config = dict(
    num_hidden_layers=8,
    hidden_size=96,
    num_attention_heads=4,
    num_key_value_heads=4,
    head_dim=32,
    intermediate_size=512,
    vocab_size=848,
    hidden_act='squared_relu',
    norm='rmsnorm',
    norm_place='pre',
    norm_eps=1e-06,
    positions='rope',
    rope_theta=10000.0,
    rope_fraction=1.0,
    qk_norm=False,
    attn_scale=0.247,
    bias='all',
    tie_word_embeddings=False,
    parallel_block=False,
    extras=['some layers without attention', 'local attention windows', 'paired heads', 'shifted keys', 'value residuals', 'a smear gate', 'an embedding shortcut', 'skips across layers', 'capped logits'],
    init='uniform',
    init_std_qkv=0.0612,
    init_std_o=0.0,
    init_std_up=0.0612,
    init_std_down=0.0,
    optimizer='muon_variant',
    learning_rate=0.00807,
    beta1=0.9,
    weight_decay=0.033,
    lr_head=0.0111,
    max_grad_norm=1.0,
    warmup_steps=200,
    schedule='wsd',
    decay_fraction=0.526,
    decay_shape='sqrt',
    final_lr_fraction=0.0,
    batch_tokens=16384,
    max_seq_len=512,
    doc_mask=True,
    train_tokens=105900000,
    max_steps=6464,
    dataset='wikipedia_en',
)
Each number is 128 + 24 x the weight over its row's rms, rounded and kept within 0 to 255. Layers, rows and columns count from 0. Numbers have three digits each. The size before them is the row's rms in percent of the matrix's.

# layer 4 attention query, 128x96, rms 0.099, rows 84-95, columns 0-95
137:154096167113099169131117122121118126135139145074157134166125144139138172153095166109129135066110126134150157154149142111140128110144169070102138142142118116145166121148104136142154146131152153152116114099182129129172089135121157118092123112098131123109109142132186132134133121098108104130
131:146112142121151126117124144130092103136152108100114108154107116147097089125162084138095169139136123135098168121140105144088100149136111121175128128111117100121166141114110091127164105123141179121083116146103166140160166115123101126118157116129103146112098093098115176104152174145123117156
128:142105082123128099117084126171154085091104111129069135117096130139147116121061095134156145127140140143124131145126154098167146147128092108190105142148140173123117148103110139129132122095107134104090116144111089111140124160161104125160147104159143096121110142142135132101126110118143148137
140:146093118125139144146123134137136132114151141104080131142104114121157154106138159124086097134129113124132103116146149096112141145112111133167121121114117132165155134168122152078097072112142153128093062142163157112129087160110123130129144144109125120167125160145134070102095102171158151125
143:146115108127178108134101130157139141121120078102148116115141136143146168111093095160084168126124130095122078137097141104125153156092138109099145105143141152141132156106126083165068105143140163112126137093149111125148116114152181161157112163132149104127132117138093127151142121125134108153
134:162154089110127179138169124136094117122107141116083118160131139135125120133088092141138107113147143154189111130116115156129077155134109115114125119104162138111164149111089122147144148122132117127140127122128119104113070154144116116161150149103137137105151115084093084106166153134166151098
134:071129148069153129115110118111087134141151108071111113136128146109177141134110126128152106119149145116129167148164131133145140087163136126140150118101123140118102120098157164153098083135150117172138152104098126112104147119117147138109118149111161145141108110113101134140126146149187073111
140:154132135109109113119145138118138143110133075090123163109136105131098138135138127124147151141118142128088157107145152113171178108148141096099098124098101134150132109110115091128139123110078085112109082106108120107155131110139090140126159181120129121138162169199109158114135097116142133103
122:148136104106082132100153106129069098144127182107153093099162122143097140177099145122108142088130181104099118124091125131110163134108119168102110153176140140140114111184122133136140164146113122146111111140153113140098147117099152110144127122160105110114114149128111163121112099134125152126
144:136117123115144139127124105112135146102150084094140100116159112081153135131136180185108174111137096161098121088108146163121113164159142117085151105119158128117164141117147138100144149133131078138146131156099107125169118125154089116122164152162117153133072112144143120108146133147128133133
144:146121160115106124091095130111151142168157132070108113104150130157123125138107150112166113140151164131129114166086130132085172153109132133143144150140127119138121096069150121074153133113100135119148106097124143133127123176111116133149128128136140129164102119109083092107105113104113131188
136:162157069124099136133091097119149133123104139097110182107088115072134141155137132141152093124114101117121115075160160153096141101142154125104130168092123111104125130131122127157119126067137141119151122128118123106104156123130188152128122120141120138092113077104121114124148109125111130148
# layer 4 attention key, 128x96, rms 0.0937, rows 84-95, columns 0-95
135:147103155107094158135121117120139130128135146093159137155133148135146176152083170109137113063113126132157145153146154108148140109133171073087142137156128126144153117147109142136137148129151127145136123096185117119167078140120163119102122120101138116114121158138189111148124107095116110121
133:160099151115135143118114146137083104142150116083127110172103128150100105137145101128096169116131125130101175131150112137096105142141133105167133137120117106127174136122104098137170116125142190135079106131123159132175159124127120119104158105121107133106092094106130178104150164128118110155
136:138113079128125104123086120167155083093105111122080137114103125136143108137058088129167148125139135144121137145127154105168153145139095101179112145147140171114110152091101130138148139101104130101104122141094081111132133158172107124160145100154145100108111135132135141103141116117134138130
129:143081115123138135138110132142141132111154137109072128141095114117156149102126155120096101130138115127121114123148157099121142144115105139175130121122117135158155137163121154074100066101136152128091065149161151113134090163116112130133148131121129114168119161147141079103098108168153155127
136:140112111127181102128091132151139140124124081109155107115139136140147168110102099159079171126127130100112079135100143103124152154087142111102143104156137152145126154112134090164068112141143166110120138092158121126147124102152181155154112157137148105118130112141095131157140120117134114153
134:161156090104131179125169131140096119126115141104087116155135141146121126136084084146138104114149148147188107124113109152129092155127108116102122126105159139118158152105090111156143151124128121125139131111126116101116072141147123123169148158098136127109146118085086087113171143126163149100
134:074125143075166132119112117114078136135151109075111114142128150110182139135113126136147106117150141116122168144159124129138125089168131128146153119103119137116100132092151167157103084138150126170135156112103124124100138120115141141106112139101165141137108109106102135135125149155183069113
132:153142134106112111120147143119123148105132075095123168114136107121099138128135131117148148139119144129098169112145146116174167107145142097097093122088103128148140104111120089132146126113079085110111083112100122106148130106146087136123154179121133126135162162201106162114141102118147132107
113:153125100112092137114154108137059098147128172115144090096165126144107133170106154127113161092137188108104123136084121132113143129106110173109107150175140138138117115171119137145142154145112134152106109147152110156092133118093143100146128111158106111103124150136108167109117107130134158137
138:134111125113134140126119101114135146105153085090136095117159110079154129135129182188109168111137106159097110082104148165115122161166142118080149104123156132115159136113144130100139146137127081137150134163100103128155120129154091115122160155164117152138075115139144119105140127145117130138
133:154122159112106135091094127108151146161154126079106115099150135156121124129109158117172114140148164135133124173085133128078165162104129126140145135141127116136130097072152123073153135110096133118147110100121136138126116174113114128149132125138143131161102122102089086101109121104117136188
138:168151070124095136132089096120152135121103139104104184099088114074137138151135135141151094124113098107121121079163159154096139104139156121110131163094122111100122130128125133159129128065136143120148124126113121110108157128136183151129130116144117135088108079108121115118153113120118130154
# layer 4 attention value, 128x96, rms 0.114, rows 64-85, columns 0-95
092:129110139090128132149170166133082133089134120157091142161151117158112135149139104146136112078188158148123143164105139191149152156125124109146108100166145128115128137109147111122101121114125103118161133132094101136112153093119149125096118141179113156155128160161124114116117163134141166123
103:102113122139114107150142120086118129139140116154114139103184126137133124182136125119132109090107119118172141149127101104139121115132107097122138096133134077155122122115162161108107102110088115105122147132137077139129165139096102188066148144154158121144170135092154140124127170106146117145
098:129130111138140168134122117134141129161118104136143127113136074123134112098092167117122140199148160124128124090130151092118141185112116144140116141094120101094108121176123102138131137127130154114139102137110120131089121099119162140151075121155137096122165122173205122151135131114104117128
098:097131121135159138135105127179141126135068150108122133128120164134088071127113112113126114116130131134174072118158104169158135122129090126184131120125143124143139125104121124110102145140154105135123116094087155143109122105101112126147192138148104091118120153099108157127117128108111182113
098:110123140160104121162141130113112124147106141158095154143130164087113162120120099099138120142122080060094154092107168144112127071108130146147103115128115145143164129132170115099102123173126139107147170124116122145134107142135138135126154091166120164131159090117122121089159108099132112115
099:141105134168109149096168086134103110135143132092155087127087121108153126127124147122164112164076112145109100114117125111102122142106141122156150149084131139130123190162087150123108119148124109089157153123142133134147147109145136107147102121114143115138127160093108156066093144153141124163
112:078120171089139173096139142114152135118139138116125146074126148132117089143107120117142089137144153137116147103119144122133103141107121154117120180133150147116122145121064114144112139131185090094150076141101115102167123097109112113148136061100109124135122115154121105128139126133131124096
092:152106105117124092091148155109116153140137134133156136125149113133130178097096108135116122138164130164157137157118071122107118112063099155140173124152106141126144185106080134080107109118113121107142106118129169128120126150127119139114105098130117097103106140087109148136139123160129081109
090:205124094136113089111156109178111115096107121134123133114153131139143063152093133079137143122122123135129120130114139162132165118142118122174124144110094093133137142128132164122103101119148105160111119159142132125126104094156091140118119146136093153120160135111110136148122154135129129205
075:138140122091113123138142104140127119111156094118104151139117132117121133127171106100142122114061119091101140167112108151103101155142134116079153098109149140141115167092115147149136102102135132134094166109132165126144083159124098114144086148111145114124153130126149109102059116091151090136
097:160119117109111074117135121147179120160087110108094102096148150130102101153124099116152110153134141127131151183133120121131155093137109132202150118134117128140133174168134141115103135177144135173128116100115120144164160123152091128117122099133115140139150171108115147163106141133123146153
101:109093091197124181132149144120144123160119119123160122131097097103156129156127139133160140112121166149121113107109115095120153088104120156168172153106134121182104154084121100133145142136119140108113100117103173112115168139142096144125091147130103140125139094142087130125124149155129147140
112:089159111135094155120125080132116087122119169108162129126108135137105109108142066112123102153072186156140104130147112146130113084128149110142115157069148124164141136118125123132150122145126104141108145082127140119115151144130106144097152126105104128143125135147100144105109160172125117176
117:166118135118139114123136119129126124110189119125089124118128100109110112126158145168136142132120173140109135086125128111155166092081135109175144110133168108150125168142132164084104144140116118100139086181100181138143122152150137150157131120118131111085165129139118088116152114123148149156
100:192124130125122126140132112136153080109089108161072116138136095119156105101117099102096124129107132074190162169104127127125103130161113131124151122131110149139150166150147147121117134101133154117090110114121057099119150139114095120131140114137129107146155153101106117141132156137115126159
114:136120179095122156081109158117120136131123137112161126158140128108165118131134153157139124143149154131097101098093169143125146181150128096113112164105074118084122123112105147149117125100172110145149115095117131153121156135153121121153148111146129155124168119150096124094192115146092126116
100:110146144112157145150125148132118161117114109104153133149130135115091174061129108077100116083137127110138105102145138146114137126168142102085104139119149124130154081076143113143121103138127127133135161104134117135127079176153087105105151153117112136100120090098110181109106118121128132120
093:131120126133135129120188113119108100137145092092165128167137133133146121159144131130142165113144104094137130099149098123160128095140101109107099080134148153170151113162115100134120096095145110094158091117142138137143154102109139121103193099139144171122101121116075139134098164112135109145
098:139109084103135130104108167113140152106115114157104172107147161154085134115134146163127118109131143150051136088151113119109144151151157101123110090138148179112127109141151151155123101164168123111131145142133098137184099081104129143137140105112129155126152092094140137132139120148125115123
088:141105138137108119124122105139090095113145115166145092171158116161154122142129157045105090125150100117113149117121148118148112129135095113127126144113145152128134117154132104145171134134130143131099100153133147155087137157160114108113136128099120135060172110142126138154096142103173116167
097:147126162081124141170152112182128130085158154155114174095151179096103141125130099130151132099160125106110104103151114150106157129120127155108119150144107117094081121138139160113124126134131154110160146110112146142156100128164139118111093104111134104116130125090144155119143124147155071094
100:129113101104122116153107190107111101124106130137139138171130126157066171142101181108120110142107125161132124120152130145096132126121127089124095157131098145104126121183137098188138154145179168140152130160122160134134124129103166131153114101103123151117107126090117130097133121153124120131
# layer 4 attention output (transposed), 128x96, rms 0.0609, rows 64-85, columns 0-95
096:106106138133085148126106130152134149115117122119127102145130113109153175142163082114120166148104103100134142170126113118124130110105144103150100132129128129136130118116087092166102134127179134141100122124128099153098132142154095142110151112125147065158082156114146150062111082116100129099
104:166175098109136087138137131122091145120109147116119105114190117136105147088117121135137108129107150077130153132132126134103095148155145160144105069177119147111181145165127121126115135092112127144101144119080092127131133112129120078164125129098168144121102086131118127135105107119111134129
090:147164108065119119115130143155138115105158088103143119155139133137098146101112146125120105152164122085132177125123148122180113134094106125134155133143151131132103135106112112106121101097121105130136097096142152095132101141105123136171164141114123175127123184134114159073118099089089130131
098:128107112097135120122147173151108091159165131119098099121154120138109142117087103134104128155137116117151174107146090177128141097104126104143140140085156108105094145148151156122100099109113134110152143154128125116083170168109080079090114126140117138097140077107123115112127126141101144134
102:092133155064138121131106119135103162142144123142138129117151095160161142119137101103089124087131095093172124149207098131148129148146149171102119125150130106137134085109119113138144113140136133136176111086092122131116111155123137117111139155126148121094145127147135094149111147127162116176
090:142055111167121162130112109141143124113079178124118115135167163157081119145117140090131126136127104090138117113131148125106128086110088128146113132159141156137112111157141114192103170186127116115127123169111117130116121126084124118126117130132115141119104124144132186160137125150130131134
094:140141127130097110134137136125121114161067127130108126111108124120094119108126146197153142149151108121099101125089102123096144154132144116130080150145082140123089130130126169128145122128116103133143080125134097088146088157167096131115106122154181125139126157130146113145078167111107150151
097:161135124129117142085122105162145110148135146097120097093126089137180151135150125149164055113123172140098113108125129120177150139133136148141129132120150131154154116145113115152157176139124091054089113156109123120138141094117132118123117131164134131148131158156144136122090133109159128099
099:121126162108125107139153108139072099142153105143127042162119146151128151068142112136152120143126124135164102113123114107089114142100138137158161119108109112152133088139154102111131142138095135113151125106165158115088134081136129152123123161184158098142131138126112162141149146123140139132
092:111124128106153112076115122149132139167114160123104120150117168064097102137127151130139113153118138122138124116165124154098125141101145144116101175126152129147129104083147128107208125113131145142151126116138090136167091105145074120134178094110111131140134105116122141122171101115149135110
094:126127129180174138171102125076144118119139161118116116169116078087137122106137181130128127102122127096137092096113106139139129139123174138121138150155134123119134126104090102106120119133112114094133113125132106091117118126094144135150114125130173124096083132121147116043092116148127123144
096:106163123118187084120109106147096088146105127101142118123091105145120121129121135142126122102091133126173125104113159139130141104135134107140125110108128155156103117123136118098129135101103086159122077131143131117154130138155182100070149070110091134093155120119086134156132126140108093107
102:117151138140097147131150155149151099143116106130120132116138097135130112077109113149150143134122096135151160101154143097184119119143121154110147161136091150062157106098114149097128134126135098162088095150126070134074109104091126131136117109143123108126151097132131101149167136108139119084
084:070137121165094149135154131165111121165115130081187155165133142092144123136134144117131101089148185138140141147136148099127127118108131132115120121086133123102126148115091127158092093087125157137145129145152105134141165133136131129113124187108153111138174080118112150166138131127115124123
094:145135183128122098108132187143076166164157155130143151129126095123125115143175133152172149163114133137108112156149135142114134140118161130138155125095166153129118103150148105142130172138133115154136140113124111130137148128116170090156110148175111182123125146104136150137099109115096076138
098:117120186095130136147117106120137112151159179149141132121123126135119142124117153136126099148134110080105104145144123138135127136131127099152127151131165107112121142105155157108122113081178134106086134160118134134132118082155140142146093172096118078118133147085174143167119095129116193140
089:116173166157156142101119111150145129160121126167129150133129121141048173129159164161161098165123111110114108109130136099120101127149098147115118109156150129146156106073119119170099101152145130096114130156166096095122148122119112138107153167148113133111162122124116102119103123130112120102
097:099129114174144083109103111137124117128116132132111109110107127103095147151123075111136096130169085157110175130139164103117121150131115124145119108139094134112134103108121179112135150162093130107175133129098104141085121112123160118166171131128112139118150105123095140083134128155120191113
089:085132107132131125136091125149106090101123104175130118087098108112119102118076125090156094089102137113134145155103155148140141085110142133139107170125084097114130128153152104123095155126141131187149150135104093124134199152141098128154106139131087133134129121133138133132116162117141119137
096:128105163128137122108128116112130106113116123145157142119189065136139106148176145119159128115116136158162119127095130135121147133145124103143070133136140119126165154106167140121098099131157180129115085124111112108087131140095137122139165192150148123148124154099100107115147089127125154160
097:122093114148143170141143126089104127160179181130118124109150110116074135079136133095113128156149101134109144123113123107136168174101139124109120124090102163111146123147128157106068139135153152124105121116175051118140120126134125124093143131122105140128121169151150140134109128142127107129
094:098125100133131177101112120171113137138120105147133107116115085095120110133142120095138172165141130147142072138104168141143124149119102145151114074142145166129135110159141089118129113112153080105164148145128125128119098099137081119159177123097154142146153107171127101127141145136107110102